{
  "num_hidden_layers": 12,
  "hidden_size": 128,
  "num_attention_heads": 2,
  "num_key_value_heads": 2,
  "head_dim": 64,
  "intermediate_size": 512,
  "vocab_size": 8192,
  "hidden_act": "squared_relu",
  "norm": "rmsnorm",
  "norm_place": "pre",
  "norm_eps": 1e-06,
  "positions": "learned+rope",
  "rope_theta": 73400.0,
  "rope_fraction": 1.0,
  "qk_norm": true,
  "attn_scale": 0.148,
  "bias": "none",
  "tie_word_embeddings": "early",
  "parallel_block": false,
  "extras": ["local attention windows", "shifted keys", "gated attention", "value embeddings", "an embedding shortcut", "learned residual scales", "capped logits"],
  "init": "normal",
  "init_std_qkv": 0.0195,
  "init_std_o": 0.00398,
  "init_std_up": 0.0195,
  "init_std_down": 0.00398,
  "optimizer": "adamw",
  "learning_rate": 0.0027,
  "lr_mult_qkv": 0.4,
  "beta1": 0.9,
  "beta2": 0.99,
  "lr_head": 0.0139,
  "warmup_steps": 248,
  "schedule": "wsd",
  "decay_fraction": 0.764,
  "decay_shape": "sqrt",
  "final_lr_fraction": 0.1,
  "batch_tokens": [16384, 32768],
  "max_seq_len": 2048,
  "doc_mask": true,
  "train_tokens": 170900000,
  "max_steps": 7047,
  "dataset": "wikipedia_en"
}
Each number is 200 + 40 x the weight over its row's rms, rounded and kept within 0 to 999. Layers, rows and columns count from 0. The size before them is the row's rms in percent of the matrix's.

# layer 6 attention key, 128x128, rms 0.0548, rows 107-127, columns 0-63
116,210,216,151,272,144,191,175,199,186,265,193,190,171,151,251,186,212,220,258,190,234,143,152,242,167,190,160,144,145,182,239,200,177,154,162,203,210,171,117,215,174,139,166,280,154,222,121,238,243,190,226,195,143,167,216,156,171,193,274,189,240,227,218,251
081,198,185,324,144,209,182,308,231,267,171,250,290,215,169,147,205,190,98,183,198,269,233,274,171,175,204,225,223,228,169,149,209,238,194,209,144,217,186,254,195,199,152,199,251,260,164,227,181,171,238,223,186,282,204,210,243,217,156,137,242,139,165,196,198
095,179,174,275,211,181,202,118,235,243,144,183,239,194,245,209,239,174,170,253,233,254,240,183,203,247,221,183,229,242,215,154,197,165,236,221,154,196,246,211,212,263,273,266,199,151,277,154,192,132,269,188,188,214,147,224,184,189,164,213,212,135,202,225,174
100,234,196,248,145,194,203,168,214,194,167,229,263,244,191,153,223,213,176,177,215,187,269,202,169,217,257,239,215,257,223,236,192,239,186,260,202,175,186,210,230,180,299,195,236,259,205,164,176,138,165,194,208,207,213,176,249,191,144,188,201,211,203,290,233
112,218,215,192,233,196,225,229,223,213,197,201,206,217,238,294,196,263,216,199,206,188,215,164,186,186,143,195,200,207,181,201,204,175,218,154,128,213,219,246,235,226,197,267,136,229,233,137,215,208,222,186,169,190,209,191,191,249,230,308,238,191,178,212,130
120,164,193,212,218,166,212,233,178,176,258,174,206,226,124,209,181,161,175,208,230,262,185,177,127,128,168,291,174,156,185,286,219,227,240,166,119,272,257,222,90,164,129,153,176,153,142,201,224,138,154,223,178,196,176,220,193,222,219,156,245,184,248,207,183
094,192,197,132,207,150,218,179,154,260,204,256,199,170,295,153,141,191,200,219,133,231,214,272,253,183,238,169,167,123,193,194,211,241,159,193,164,234,179,211,190,232,130,157,276,228,159,244,179,219,190,206,189,217,233,241,197,223,227,166,229,245,147,221,228
089,305,213,165,236,184,179,206,244,194,294,210,200,177,131,181,199,286,221,250,247,122,180,220,229,183,190,218,168,197,217,264,139,213,112,174,183,155,218,150,202,185,290,167,273,188,206,156,179,193,213,246,159,164,239,191,260,198,191,202,196,205,165,221,268
093,268,216,171,202,213,193,237,211,185,217,176,170,224,174,205,207,300,225,102,176,129,222,216,168,207,289,238,157,193,229,248,220,217,161,189,229,215,199,199,182,131,132,198,201,234,173,245,165,210,231,184,183,181,259,215,301,256,211,209,302,263,242,224,216
098,183,191,186,203,214,185,150,217,198,227,109,199,144,209,183,243,193,251,226,271,157,117,160,286,241,173,105,196,162,229,247,152,138,213,184,257,154,187,197,189,167,151,206,221,119,163,172,225,193,178,210,256,161,203,184,214,93,193,222,188,194,204,149,186
098,235,170,92,216,177,201,207,174,258,230,152,222,159,210,211,190,306,232,162,216,181,201,261,206,190,224,281,188,198,208,238,142,167,220,195,190,164,160,236,143,247,147,220,207,244,232,288,189,181,278,187,211,198,195,206,170,268,269,123,215,193,196,150,157
110,129,145,205,200,148,204,183,154,213,186,228,174,180,136,207,228,96,218,213,169,306,107,225,250,286,167,155,229,179,178,187,214,160,274,214,182,154,191,121,233,225,203,171,201,204,232,205,240,167,229,143,186,217,113,207,125,195,189,185,199,154,242,204,221
085,206,200,257,210,204,201,329,232,204,161,193,102,159,204,192,213,238,230,129,150,177,160,210,193,220,158,256,177,131,222,244,218,265,238,236,303,291,226,215,220,176,130,179,195,191,175,197,226,137,209,194,216,228,254,196,274,230,237,157,294,224,186,202,161
094,225,192,224,201,243,120,203,285,149,201,225,238,158,176,244,214,211,202,189,216,157,185,150,202,262,198,195,227,247,234,203,186,162,172,198,217,154,223,233,246,117,228,188,218,171,214,173,194,221,202,215,231,181,176,168,268,145,204,290,152,141,187,148,149
097,199,209,198,254,223,185,158,235,145,230,219,198,174,238,184,211,210,229,193,176,150,198,148,250,284,229,132,182,214,195,257,215,173,152,172,256,175,167,143,298,100,231,151,228,164,196,151,175,251,142,207,183,193,235,186,310,175,117,284,211,221,177,229,255
097,285,194,233,262,207,198,136,181,302,218,157,208,209,203,197,207,230,203,296,232,189,245,170,198,216,241,232,224,176,162,215,147,195,172,158,164,174,238,265,175,161,213,182,191,169,161,229,180,175,167,272,132,176,248,201,229,214,204,136,223,251,191,181,233
091,173,202,162,193,192,225,177,206,202,204,225,272,243,221,231,194,154,195,169,175,189,192,203,159,189,329,265,175,236,212,238,235,160,175,244,220,179,206,195,192,138,200,203,210,254,161,245,152,263,119,224,212,186,190,223,203,229,234,153,131,226,241,197,204
119,195,189,242,181,198,156,88,211,200,267,150,201,222,190,193,206,240,211,221,246,143,267,160,188,195,250,178,187,221,226,266,226,203,171,225,226,204,231,191,148,120,320,177,232,154,221,189,179,175,135,258,173,207,271,199,327,203,209,228,212,191,232,249,164
092,246,193,240,184,243,165,236,137,209,149,190,229,192,164,216,229,223,172,129,248,218,245,253,163,180,269,301,195,216,185,198,176,208,249,187,166,201,181,254,140,203,121,218,213,243,174,253,208,176,183,198,233,201,176,204,184,253,246,152,215,169,174,204,230
098,260,218,226,225,143,202,294,163,244,193,274,204,203,171,140,200,185,178,193,170,264,262,280,164,196,224,269,223,201,130,171,212,262,179,163,154,196,190,189,264,190,130,156,220,230,185,255,193,145,242,219,149,185,195,236,219,220,178,153,214,248,213,200,285
100,177,206,268,175,220,245,166,207,203,187,188,165,203,114,239,230,160,205,197,224,227,137,131,200,215,209,146,161,201,213,191,182,207,204,150,204,299,194,211,149,229,116,265,144,176,187,146,247,147,192,183,205,169,200,226,149,183,202,268,215,194,207,217,169
# layer 6 attention query, 128x128, rms 0.0554, rows 108-127, columns 0-63
084,212,236,221,207,202,239,215,201,243,98,169,195,270,182,299,178,179,202,137,204,191,225,102,178,173,209,218,229,226,191,176,169,238,105,176,221,287,292,231,186,240,206,209,152,192,246,236,148,191,203,189,232,138,183,157,217,258,193,139,113,162,244,213,147
099,258,189,197,166,210,232,138,170,222,139,211,196,155,234,184,206,206,149,203,204,230,239,234,132,189,180,267,253,152,183,169,178,195,161,233,212,209,281,248,119,264,204,207,164,178,238,191,246,217,261,157,179,216,220,186,200,204,253,203,117,159,141,189,167
083,225,223,181,180,204,230,183,196,231,138,177,212,245,161,232,222,189,205,167,225,202,209,162,248,176,214,161,251,220,195,155,157,235,154,198,240,173,246,241,199,281,204,195,190,194,186,254,145,174,127,202,193,90,216,138,206,216,185,147,103,157,295,174,117
110,224,190,189,116,205,183,173,180,202,174,109,178,173,207,176,208,232,158,227,181,193,217,222,157,127,172,273,248,175,195,225,221,168,241,207,256,172,239,234,166,178,249,215,168,194,190,143,224,191,178,247,119,252,162,173,211,182,205,261,263,151,70,220,197
089,206,201,194,115,169,207,168,232,172,186,198,179,198,135,273,191,155,240,165,239,218,222,134,166,216,281,195,178,139,239,224,237,249,174,116,140,220,217,110,133,220,253,226,178,170,277,293,175,141,207,210,168,146,237,170,236,227,233,168,180,206,203,166,160
099,149,210,196,216,149,221,247,206,174,224,217,269,257,184,211,167,175,216,192,109,237,241,150,207,235,233,214,192,234,210,209,166,225,209,168,172,192,212,187,293,161,195,162,255,188,192,229,184,247,192,167,226,231,217,230,178,164,202,166,191,292,172,235,276
095,166,184,179,217,146,167,176,222,210,319,172,179,154,186,198,273,177,253,215,217,179,183,225,245,184,232,103,201,233,250,244,163,227,121,232,244,155,173,201,155,162,221,152,310,221,209,239,212,209,169,235,178,145,250,178,176,191,180,208,186,239,280,286,267
110,184,202,216,215,154,235,269,205,183,259,122,219,219,215,235,190,220,230,159,266,166,215,230,252,171,244,179,208,222,201,213,227,211,212,181,241,148,107,238,198,217,169,179,221,266,161,180,186,195,247,179,141,175,191,196,266,264,181,130,315,284,248,232,222
078,236,198,220,208,171,151,177,242,180,277,184,191,134,264,86,231,213,233,198,209,191,157,258,175,223,121,140,144,223,240,251,228,170,224,260,216,118,105,173,247,183,202,146,297,220,170,177,214,223,275,199,224,247,257,218,181,180,215,195,214,292,188,161,216
096,198,200,176,227,118,237,243,113,268,143,188,229,197,201,252,186,190,267,214,208,171,184,259,172,141,215,259,192,195,200,229,212,168,216,235,180,161,123,234,138,185,170,191,276,290,176,223,231,182,275,194,195,294,199,191,240,197,228,171,225,239,241,251,252
119,239,180,175,239,184,173,152,198,248,129,248,201,165,149,195,208,163,144,232,230,281,151,202,198,191,218,213,207,157,211,175,239,94,202,152,159,203,203,172,193,157,145,212,197,212,236,258,209,191,219,131,258,220,186,216,100,194,286,201,192,223,180,162,201
103,216,177,219,162,147,216,247,161,188,177,177,169,196,180,222,181,238,208,175,226,190,214,167,184,183,174,167,233,211,142,191,257,239,203,159,279,230,203,214,253,206,228,159,162,248,202,205,154,193,238,193,200,217,251,198,247,282,137,207,293,239,189,249,151
090,207,200,178,207,224,132,153,226,193,183,195,123,137,229,187,233,196,178,181,187,191,172,216,171,169,212,141,197,194,225,224,174,192,126,259,220,166,177,239,146,195,228,187,246,241,210,159,263,188,239,195,139,197,243,189,163,197,192,248,181,157,155,172,187
101,164,186,204,207,194,147,187,258,174,281,154,178,176,190,180,233,219,229,179,210,202,206,168,323,259,202,117,178,230,211,238,195,177,185,219,279,114,192,183,293,161,225,179,226,203,163,123,210,234,173,241,167,158,207,212,160,229,129,228,243,241,156,162,211
110,150,168,190,168,205,183,233,192,242,282,138,185,221,228,201,182,153,213,216,173,215,137,180,167,211,225,166,173,161,233,238,188,186,266,250,236,148,223,210,207,158,174,263,217,163,224,195,143,140,141,243,173,237,218,218,238,177,185,180,194,161,222,225,268
098,159,235,136,232,173,248,244,230,194,121,225,275,271,169,237,207,157,201,135,209,237,176,119,248,241,249,204,219,144,250,204,141,209,220,196,157,183,149,171,248,245,192,259,203,190,139,242,244,205,133,155,202,192,131,183,197,168,199,153,200,191,211,103,156
100,217,193,201,143,150,166,177,257,197,225,160,197,187,258,288,185,180,250,161,265,158,206,145,213,230,223,172,225,197,217,249,221,234,154,225,300,162,252,190,231,227,231,199,266,177,212,151,189,196,219,240,168,151,230,169,228,220,147,184,184,190,271,141,175
096,183,228,205,195,147,244,236,149,212,145,212,204,290,163,300,126,190,219,127,230,222,262,184,240,162,223,275,243,231,220,216,220,240,199,214,204,194,205,206,154,266,208,211,177,172,184,200,196,156,202,202,189,166,143,153,220,211,207,148,72,163,209,219,151
095,175,195,256,241,170,254,287,202,201,200,202,222,197,178,218,186,139,163,227,153,226,266,192,210,154,271,127,177,214,179,138,170,237,189,189,147,232,223,245,177,196,176,196,174,205,231,252,143,145,187,212,203,112,223,232,254,266,214,150,217,214,304,211,259
100,261,203,274,146,213,194,162,216,172,174,196,177,174,148,202,155,234,153,214,200,226,274,168,194,206,188,214,181,160,190,210,232,222,243,195,184,235,275,145,218,231,239,233,123,159,199,131,189,155,242,173,210,217,164,177,238,208,206,225,205,226,72,248,162
# layer 6 attention value, 128x128, rms 0.0782, rows 64-97, columns 0-63
097,208,209,172,210,185,222,208,193,191,168,196,168,235,226,211,140,191,258,192,174,178,169,211,239,195,229,151,193,202,212,188,165,176,206,213,201,179,211,185,298,174,205,84,127,194,180,240,155,233,235,181,127,140,215,182,131,202,215,181,233,264,210,206,168
112,136,176,236,198,135,210,208,234,198,187,258,246,153,123,172,122,246,163,192,228,248,172,224,142,141,191,246,193,183,245,209,212,104,179,263,270,196,178,172,252,241,211,161,243,224,167,178,147,208,254,160,246,208,302,205,261,157,256,202,178,197,255,210,232
078,218,241,194,221,254,149,180,173,202,225,143,203,257,203,191,258,179,210,194,146,180,227,113,296,225,208,174,158,226,133,198,171,299,177,174,172,186,227,200,213,175,208,218,182,163,200,198,264,189,147,254,123,212,192,215,175,236,121,244,210,171,130,211,144
110,250,206,199,217,217,230,215,236,243,185,235,252,137,230,257,157,200,202,215,247,190,187,242,168,189,196,225,249,274,205,185,179,117,231,228,175,169,249,198,255,194,228,124,216,182,191,251,78,255,276,181,284,161,147,207,244,172,238,185,219,187,260,235,282
122,261,178,199,117,161,211,223,172,127,198,154,162,230,276,181,302,154,160,213,182,172,205,220,131,202,214,178,222,108,193,177,234,290,196,204,152,216,170,242,127,200,151,276,169,221,249,152,266,195,164,236,143,265,160,203,205,199,184,190,250,255,169,93,203
092,144,170,184,173,168,226,216,244,175,152,246,134,232,119,194,132,249,210,186,219,232,119,212,142,129,228,240,191,132,243,211,178,128,167,222,236,223,178,208,248,238,198,137,143,199,175,218,157,157,271,122,187,190,263,191,224,187,233,187,177,249,237,194,182
073,212,190,193,156,198,256,203,214,212,155,249,173,159,230,244,182,222,260,175,273,185,193,224,200,236,206,200,228,208,310,199,213,113,230,223,166,237,210,152,235,205,251,153,178,177,185,283,145,219,228,156,194,124,180,171,162,155,260,153,132,217,219,181,207
097,232,211,214,166,197,203,234,260,135,225,238,191,241,212,199,176,236,262,180,255,184,147,154,194,168,209,133,233,185,205,197,186,137,182,211,156,197,232,179,277,259,238,144,171,162,162,165,163,113,242,176,162,159,233,206,191,160,189,219,173,216,144,193,210
107,218,199,202,161,162,191,208,165,178,239,130,181,246,218,138,306,192,193,183,135,193,211,230,211,195,212,223,218,170,166,202,204,304,182,214,218,238,177,235,176,203,163,241,130,219,214,120,266,135,147,228,137,221,231,206,207,272,171,206,243,222,162,150,157
090,176,173,211,169,220,238,243,221,250,164,252,190,132,191,193,118,219,168,204,226,222,152,265,145,208,182,196,245,212,288,208,226,89,276,200,207,182,170,154,233,221,208,206,223,189,174,258,110,196,233,122,330,183,199,215,242,137,279,161,165,208,254,212,216
074,252,239,172,221,244,173,161,157,197,245,128,257,219,267,177,224,137,190,249,135,182,225,190,212,202,195,216,170,225,108,175,137,271,165,168,190,151,224,211,173,168,159,208,208,219,201,158,228,192,140,300,157,233,205,211,176,210,136,253,259,182,153,164,182
138,223,213,142,165,317,205,194,177,263,195,136,154,231,233,197,178,145,220,210,161,192,174,274,191,201,190,212,170,251,201,190,151,183,237,83,160,162,198,175,179,177,147,159,160,172,193,273,134,186,171,132,260,116,152,185,176,179,203,197,148,192,189,187,135
091,165,189,181,278,181,145,155,198,206,245,202,235,134,145,201,213,209,180,234,169,231,220,147,212,187,170,273,131,230,144,205,173,217,150,223,275,160,222,150,183,172,186,183,237,230,163,175,270,228,176,262,224,253,259,199,205,240,158,212,200,128,246,225,215
077,132,199,229,218,151,229,218,210,245,107,267,216,240,123,209,148,227,207,178,244,229,179,220,153,158,224,251,178,207,284,198,192,70,232,261,254,232,178,223,245,228,215,162,195,228,173,211,150,229,246,139,252,163,188,196,250,165,249,204,227,230,270,213,252
089,181,163,175,182,162,247,208,211,152,154,227,166,165,231,232,158,186,274,211,218,182,160,211,171,216,222,174,175,100,276,187,220,148,203,164,196,195,173,157,174,207,180,197,175,237,244,278,198,257,255,193,207,201,153,174,97,190,260,144,237,261,251,175,178
103,213,145,125,152,182,205,147,172,221,182,170,133,158,245,142,214,178,195,204,150,190,191,283,151,208,205,173,186,146,225,194,228,206,222,107,163,203,134,172,179,218,134,230,173,278,288,276,248,201,187,161,196,209,168,169,106,153,187,168,167,280,205,172,125
089,185,212,251,163,191,225,236,255,192,177,244,172,250,224,178,141,224,233,149,185,201,156,233,199,186,235,183,230,189,232,221,161,120,179,248,221,188,212,177,310,244,256,94,148,155,165,187,117,168,216,141,206,148,298,187,218,179,244,240,162,243,185,211,190
075,233,209,178,182,214,146,211,182,197,247,142,208,209,218,186,285,190,152,213,184,192,223,157,224,225,182,185,191,197,133,202,205,312,188,203,158,210,217,240,172,190,216,251,239,176,191,117,272,134,157,260,157,237,190,231,220,217,123,221,183,161,146,169,202
073,211,202,172,228,188,136,171,187,189,273,183,247,109,222,199,200,205,132,253,193,242,210,161,223,193,137,222,153,235,152,200,216,243,162,185,253,135,190,195,120,199,211,233,314,213,173,137,287,239,165,246,264,268,203,210,227,223,159,165,186,134,203,218,228
075,238,222,188,207,217,134,195,199,196,276,198,223,162,237,180,221,195,113,217,161,212,219,153,229,214,143,227,191,220,117,202,215,263,172,187,212,147,219,194,161,194,212,280,273,205,177,133,245,197,124,240,229,250,227,196,239,155,116,210,200,147,128,216,199
074,177,186,202,138,120,252,212,243,168,197,255,164,160,224,217,184,253,274,163,249,196,189,262,170,209,180,218,248,145,289,221,254,141,188,239,215,269,177,165,220,265,205,203,153,229,197,223,219,198,237,163,205,146,207,153,194,208,230,175,162,267,240,185,202
098,229,227,132,261,271,189,154,169,294,192,160,197,216,218,204,202,174,230,193,160,210,207,250,250,199,181,230,200,346,149,201,128,210,241,194,192,165,239,216,232,156,214,114,188,179,170,217,176,201,158,177,217,128,183,201,208,225,184,231,139,149,219,246,190
086,198,206,203,273,214,180,187,172,249,254,144,269,148,214,188,196,168,160,236,157,215,229,223,237,181,143,239,118,239,133,184,135,223,177,198,255,145,195,181,131,169,137,179,234,236,130,202,259,228,147,270,212,240,228,187,173,263,191,197,218,164,242,186,210
078,184,237,224,295,255,152,177,184,235,210,174,263,265,136,192,236,175,192,254,160,236,224,126,283,199,190,207,118,281,127,203,129,250,163,215,269,186,211,258,199,138,166,157,202,167,142,160,209,164,175,238,178,195,197,233,229,252,176,230,204,140,181,194,218
075,179,192,215,132,180,264,228,225,211,123,251,163,244,242,195,166,184,257,147,216,174,181,310,190,219,253,163,255,179,290,198,192,151,264,212,191,238,138,232,277,210,220,163,131,215,249,246,118,194,253,133,243,150,201,199,217,174,293,185,217,282,209,187,186
088,204,146,198,136,161,243,217,203,170,146,243,141,186,195,200,235,194,174,175,255,200,198,253,122,205,208,220,271,125,253,182,277,183,229,213,159,266,159,233,118,270,178,293,202,257,250,194,246,173,206,173,213,259,179,184,216,164,240,167,145,246,208,174,190
070,217,211,215,158,210,242,213,199,198,183,227,156,244,210,165,194,197,261,137,223,195,165,252,188,186,248,143,226,185,274,199,190,152,214,212,171,218,190,230,268,231,224,96,117,165,184,227,144,173,211,149,117,133,234,187,164,210,249,220,154,258,194,174,193
091,164,199,223,211,202,165,166,185,169,232,198,233,171,151,201,256,239,146,228,208,237,228,144,208,181,145,222,141,194,193,204,229,254,152,200,234,226,183,197,76,227,171,284,245,208,144,172,312,166,181,235,202,228,227,205,232,274,153,175,143,140,206,243,231
119,253,161,159,167,147,210,197,215,201,223,160,215,91,256,213,167,203,156,238,207,203,125,269,138,207,154,303,225,183,179,208,170,113,191,207,277,149,208,183,184,194,175,242,230,244,191,193,162,265,211,177,306,192,159,186,241,145,235,141,252,216,235,176,234
074,157,192,221,163,199,235,206,207,212,151,252,189,178,242,212,117,220,232,166,241,191,206,251,209,207,210,112,249,232,286,190,219,128,231,190,186,202,172,161,253,233,246,154,196,216,212,248,154,251,219,151,211,138,230,173,160,135,241,191,142,263,197,209,191
124,135,216,235,264,180,202,246,192,194,202,203,251,187,175,253,133,197,222,243,226,220,155,160,246,131,177,230,121,217,209,218,192,100,177,215,261,134,216,240,101,204,183,154,258,192,122,191,169,255,215,187,251,164,153,196,228,237,235,205,261,135,281,220,225
111,191,152,205,190,198,223,240,198,197,170,274,213,156,154,207,172,198,93,224,238,224,196,223,90,171,163,249,217,158,207,183,245,154,219,198,189,213,142,226,125,227,164,280,276,233,227,210,214,197,243,180,274,263,175,223,241,155,242,193,175,192,238,201,264
117,144,170,215,247,163,191,205,230,173,171,274,215,181,104,225,116,242,141,218,232,254,174,149,117,140,215,247,154,165,241,195,221,151,179,244,254,189,190,194,207,214,232,172,257,199,210,218,187,228,255,171,226,231,238,212,230,151,244,207,184,166,277,233,252
073,208,185,205,157,193,283,211,205,190,172,245,181,152,256,272,176,189,247,164,251,144,216,249,175,227,205,235,282,191,251,175,212,120,245,213,124,234,194,151,221,199,228,232,169,194,268,290,142,234,272,227,222,185,151,197,190,202,266,151,230,266,222,218,226
# layer 6 attention output (transposed), 128x128, rms 0.176, rows 64-97, columns 0-63
100,183,286,192,283,294,253,223,219,200,107,194,206,259,180,250,139,229,217,206,192,226,231,158,239,170,280,134,147,256,246,224,210,240,137,123,234,217,201,185,220,265,211,280,242,216,105,182,188,223,199,184,220,144,217,234,275,225,182,200,205,187,254,178,207
113,233,250,189,194,171,200,158,234,259,234,152,217,221,179,182,116,240,153,148,195,276,241,161,254,215,211,109,193,189,215,199,139,222,270,230,200,268,268,219,213,195,180,277,158,188,191,187,218,216,228,174,206,209,147,205,174,184,140,184,110,174,167,153,132
082,158,149,223,225,264,254,243,176,174,186,265,168,150,231,166,236,159,215,220,167,150,157,270,139,190,197,265,201,224,172,239,217,133,220,161,205,150,126,197,202,194,238,120,206,239,225,231,186,209,178,201,260,216,264,189,220,242,269,239,293,208,190,246,282
109,217,279,161,216,211,192,126,200,180,140,144,213,298,150,252,178,237,251,165,227,211,232,172,226,174,277,180,125,191,241,159,167,246,119,174,255,229,186,255,157,208,149,237,179,170,206,143,219,150,163,230,105,127,182,201,195,204,177,181,194,190,233,169,127
136,193,112,207,176,149,113,217,135,236,231,207,211,156,200,189,262,178,197,210,224,179,207,245,225,236,86,261,306,218,201,166,247,170,191,264,201,142,201,115,209,236,235,184,219,193,172,177,176,159,157,175,210,182,202,219,184,185,164,184,172,235,234,252,277
092,220,308,169,174,182,228,209,217,264,243,155,242,237,195,217,116,190,214,162,209,251,245,169,289,213,246,124,199,198,228,238,159,253,226,227,194,225,266,170,220,248,181,292,186,224,116,134,206,248,207,165,226,193,141,199,194,162,175,172,116,178,196,144,175
076,185,274,185,261,151,205,159,202,224,134,159,227,292,149,279,202,214,200,199,246,222,207,99,255,179,288,140,109,188,233,179,246,266,128,192,232,238,215,218,198,227,147,289,219,176,152,181,248,204,207,216,164,150,191,232,223,181,167,155,161,193,256,151,176
108,159,317,194,259,179,261,211,174,280,148,184,241,267,177,231,136,178,221,143,151,224,248,203,265,208,298,205,148,220,261,204,207,250,197,169,232,208,193,189,179,183,214,278,166,233,144,193,199,209,149,179,261,139,143,204,220,191,227,156,219,189,293,184,178
108,193,132,203,206,186,157,251,178,154,260,298,183,107,211,146,224,181,169,192,204,151,219,276,175,222,93,238,277,227,197,256,217,151,270,207,127,160,171,100,231,209,262,143,248,230,219,227,175,245,184,199,233,237,176,224,147,167,206,261,198,232,201,257,257
093,223,233,168,183,158,199,139,219,227,196,130,252,264,144,240,168,244,219,184,242,275,192,126,211,202,251,168,181,187,213,125,133,266,150,236,192,279,262,258,150,212,157,228,202,164,180,152,213,205,181,251,101,166,153,181,182,171,151,189,128,157,219,125,147
080,190,123,211,210,287,195,205,161,204,168,257,145,168,231,173,250,192,238,199,175,105,157,260,161,203,138,262,263,259,173,216,181,140,213,190,232,168,154,175,224,194,254,104,214,207,247,227,182,174,212,182,217,203,242,198,201,248,224,266,273,232,180,268,250
114,199,196,115,239,230,249,147,190,191,154,215,207,225,219,277,258,217,297,196,238,163,143,176,196,181,235,217,246,220,208,192,194,220,100,219,231,230,183,228,221,244,205,154,285,196,205,181,227,277,235,280,135,166,238,157,239,173,208,287,221,186,225,188,213
095,262,138,195,165,244,223,212,227,160,222,216,130,149,270,139,182,193,146,183,147,160,155,226,163,190,155,189,206,207,135,223,171,176,311,177,202,175,208,271,248,174,228,164,178,222,275,237,192,221,284,129,246,275,225,170,212,244,203,242,208,229,93,244,193
078,219,327,200,217,179,177,146,255,222,236,136,253,238,181,203,143,246,172,186,256,238,255,168,254,204,244,96,180,139,209,230,161,260,186,190,203,260,258,215,194,221,163,266,223,183,166,162,255,201,231,222,176,196,183,245,169,174,156,148,92,179,201,125,148
095,197,236,224,180,176,170,213,204,237,168,114,218,251,216,275,197,198,210,229,226,233,204,97,248,213,175,142,223,211,172,164,256,258,138,215,183,202,281,211,206,235,181,277,207,167,127,192,161,190,228,176,202,179,218,209,279,201,156,142,138,213,203,197,166
112,249,87,171,187,167,181,205,235,223,220,190,210,165,213,298,233,224,198,235,230,209,127,147,198,175,144,237,286,212,188,179,205,218,170,251,252,219,236,168,230,271,185,230,238,149,100,210,182,240,254,209,212,190,235,217,254,224,170,184,137,171,213,186,254
091,185,328,178,271,215,253,181,204,243,167,200,259,245,147,209,117,209,210,155,209,243,252,168,247,195,282,151,148,237,241,211,179,233,203,164,183,267,222,176,222,248,208,286,190,246,155,193,208,245,196,207,215,144,136,197,208,157,173,224,166,185,247,141,169
080,171,73,186,182,211,215,224,166,189,229,284,166,132,223,154,245,145,186,208,167,161,149,293,143,206,189,303,231,193,194,195,221,134,242,197,204,137,139,169,188,164,216,129,198,219,250,224,173,197,153,193,230,218,207,188,193,219,260,218,272,218,185,247,286
078,238,52,187,134,221,222,208,212,158,234,224,129,145,250,152,195,175,184,211,147,201,139,248,127,199,182,286,241,199,164,143,184,158,238,215,191,171,204,255,206,159,196,132,163,191,292,233,163,187,212,152,207,277,209,147,210,232,233,204,244,204,110,233,208
079,233,74,196,161,229,208,192,179,201,232,258,168,154,223,150,229,153,214,187,140,177,147,259,124,203,180,315,226,210,167,163,190,133,245,232,205,185,169,205,189,172,225,109,152,206,300,235,190,157,177,187,236,248,197,156,199,226,241,246,249,176,144,252,255
081,218,253,212,231,123,177,201,237,181,201,204,246,261,163,247,191,172,171,205,231,230,232,115,243,204,221,149,154,194,201,197,239,269,167,207,141,221,263,168,194,221,175,311,192,188,139,218,213,212,193,206,202,221,114,239,199,150,173,120,135,197,251,173,181
106,208,217,136,252,269,253,179,248,118,171,248,156,193,202,211,219,240,227,199,215,150,179,228,157,158,256,217,158,200,213,242,143,199,164,126,232,229,115,215,230,214,180,138,245,213,242,206,251,243,243,253,151,200,236,197,209,217,213,271,273,199,182,188,175
089,233,137,199,188,279,198,208,229,157,160,236,124,167,254,137,201,213,190,221,173,143,159,201,167,217,135,164,245,250,180,193,181,184,248,190,203,188,214,239,260,177,253,117,248,193,277,242,173,233,299,155,183,234,241,162,204,236,187,262,232,257,137,232,175
081,159,213,191,207,276,246,210,193,154,191,231,133,133,240,134,172,229,190,201,169,160,191,268,158,191,178,206,205,203,175,273,161,150,281,161,208,169,164,236,236,151,220,90,238,245,255,206,200,232,236,180,231,228,263,174,174,225,257,281,289,225,150,231,192
077,181,294,206,241,182,175,180,221,230,180,149,278,245,130,253,158,256,235,215,262,269,249,152,234,169,225,151,176,195,255,215,164,217,126,178,180,250,212,134,179,245,170,263,219,183,127,181,204,206,169,255,153,138,141,257,186,161,150,185,140,183,258,133,176
093,237,168,209,160,80,116,205,194,239,262,186,254,206,168,219,242,169,165,230,256,211,215,151,238,228,176,194,230,136,208,167,242,237,170,274,197,184,244,144,200,234,188,259,185,151,162,165,240,180,203,198,176,203,151,229,167,169,155,117,145,174,241,177,222
074,143,324,192,278,177,225,219,203,219,142,190,237,247,160,225,165,223,189,193,242,234,266,152,277,213,260,126,154,222,265,225,213,251,145,168,203,241,196,153,223,230,190,281,239,225,101,180,224,241,194,223,194,134,191,235,200,161,177,186,186,216,283,142,185
093,221,93,219,168,170,206,247,212,153,261,262,143,143,249,118,230,137,158,228,177,162,154,236,158,234,183,228,222,157,153,205,232,177,265,250,159,130,202,233,207,156,216,146,185,190,277,220,198,249,228,160,244,297,211,162,147,195,259,174,267,227,145,220,232
125,261,164,131,148,212,123,133,206,196,206,182,185,246,185,259,208,220,252,152,202,203,193,181,180,193,158,256,262,236,167,112,164,248,169,253,179,249,262,200,184,231,200,176,179,185,249,178,162,149,190,217,115,217,142,193,212,182,134,243,112,158,166,220,136
075,212,235,207,271,193,220,171,232,258,124,153,228,255,143,259,158,259,211,218,234,277,200,111,222,175,275,136,149,211,261,169,201,235,117,173,239,273,206,197,192,219,161,286,196,150,136,205,213,191,208,213,186,156,182,224,231,222,165,150,168,163,250,116,185
123,173,252,202,164,262,226,176,223,163,196,195,177,234,244,183,179,170,219,236,192,212,236,175,181,254,262,167,219,169,158,156,204,237,175,203,140,224,255,248,235,170,227,189,215,209,280,206,183,223,247,233,177,245,200,171,214,209,211,202,229,223,128,228,107
111,255,156,200,109,117,125,166,197,251,272,133,221,202,199,186,229,222,189,196,248,226,193,186,230,239,159,187,250,135,215,162,175,219,182,292,240,198,252,202,174,200,168,209,163,147,205,155,235,156,201,197,125,202,195,186,168,194,164,128,134,187,175,172,193
116,241,235,207,129,180,203,192,210,267,259,103,200,218,207,169,136,203,168,181,213,259,212,169,263,226,205,120,182,170,215,207,153,215,226,232,225,214,270,255,204,198,163,255,141,195,182,160,228,172,239,129,203,205,205,178,203,213,166,126,128,188,146,158,159
076,220,265,232,203,150,134,173,189,215,146,147,252,298,157,264,240,216,239,200,267,188,212,136,248,200,241,149,152,173,226,185,252,265,98,187,224,214,210,200,144,235,167,281,187,160,168,165,217,146,166,229,113,129,168,227,188,189,143,148,151,206,245,160,179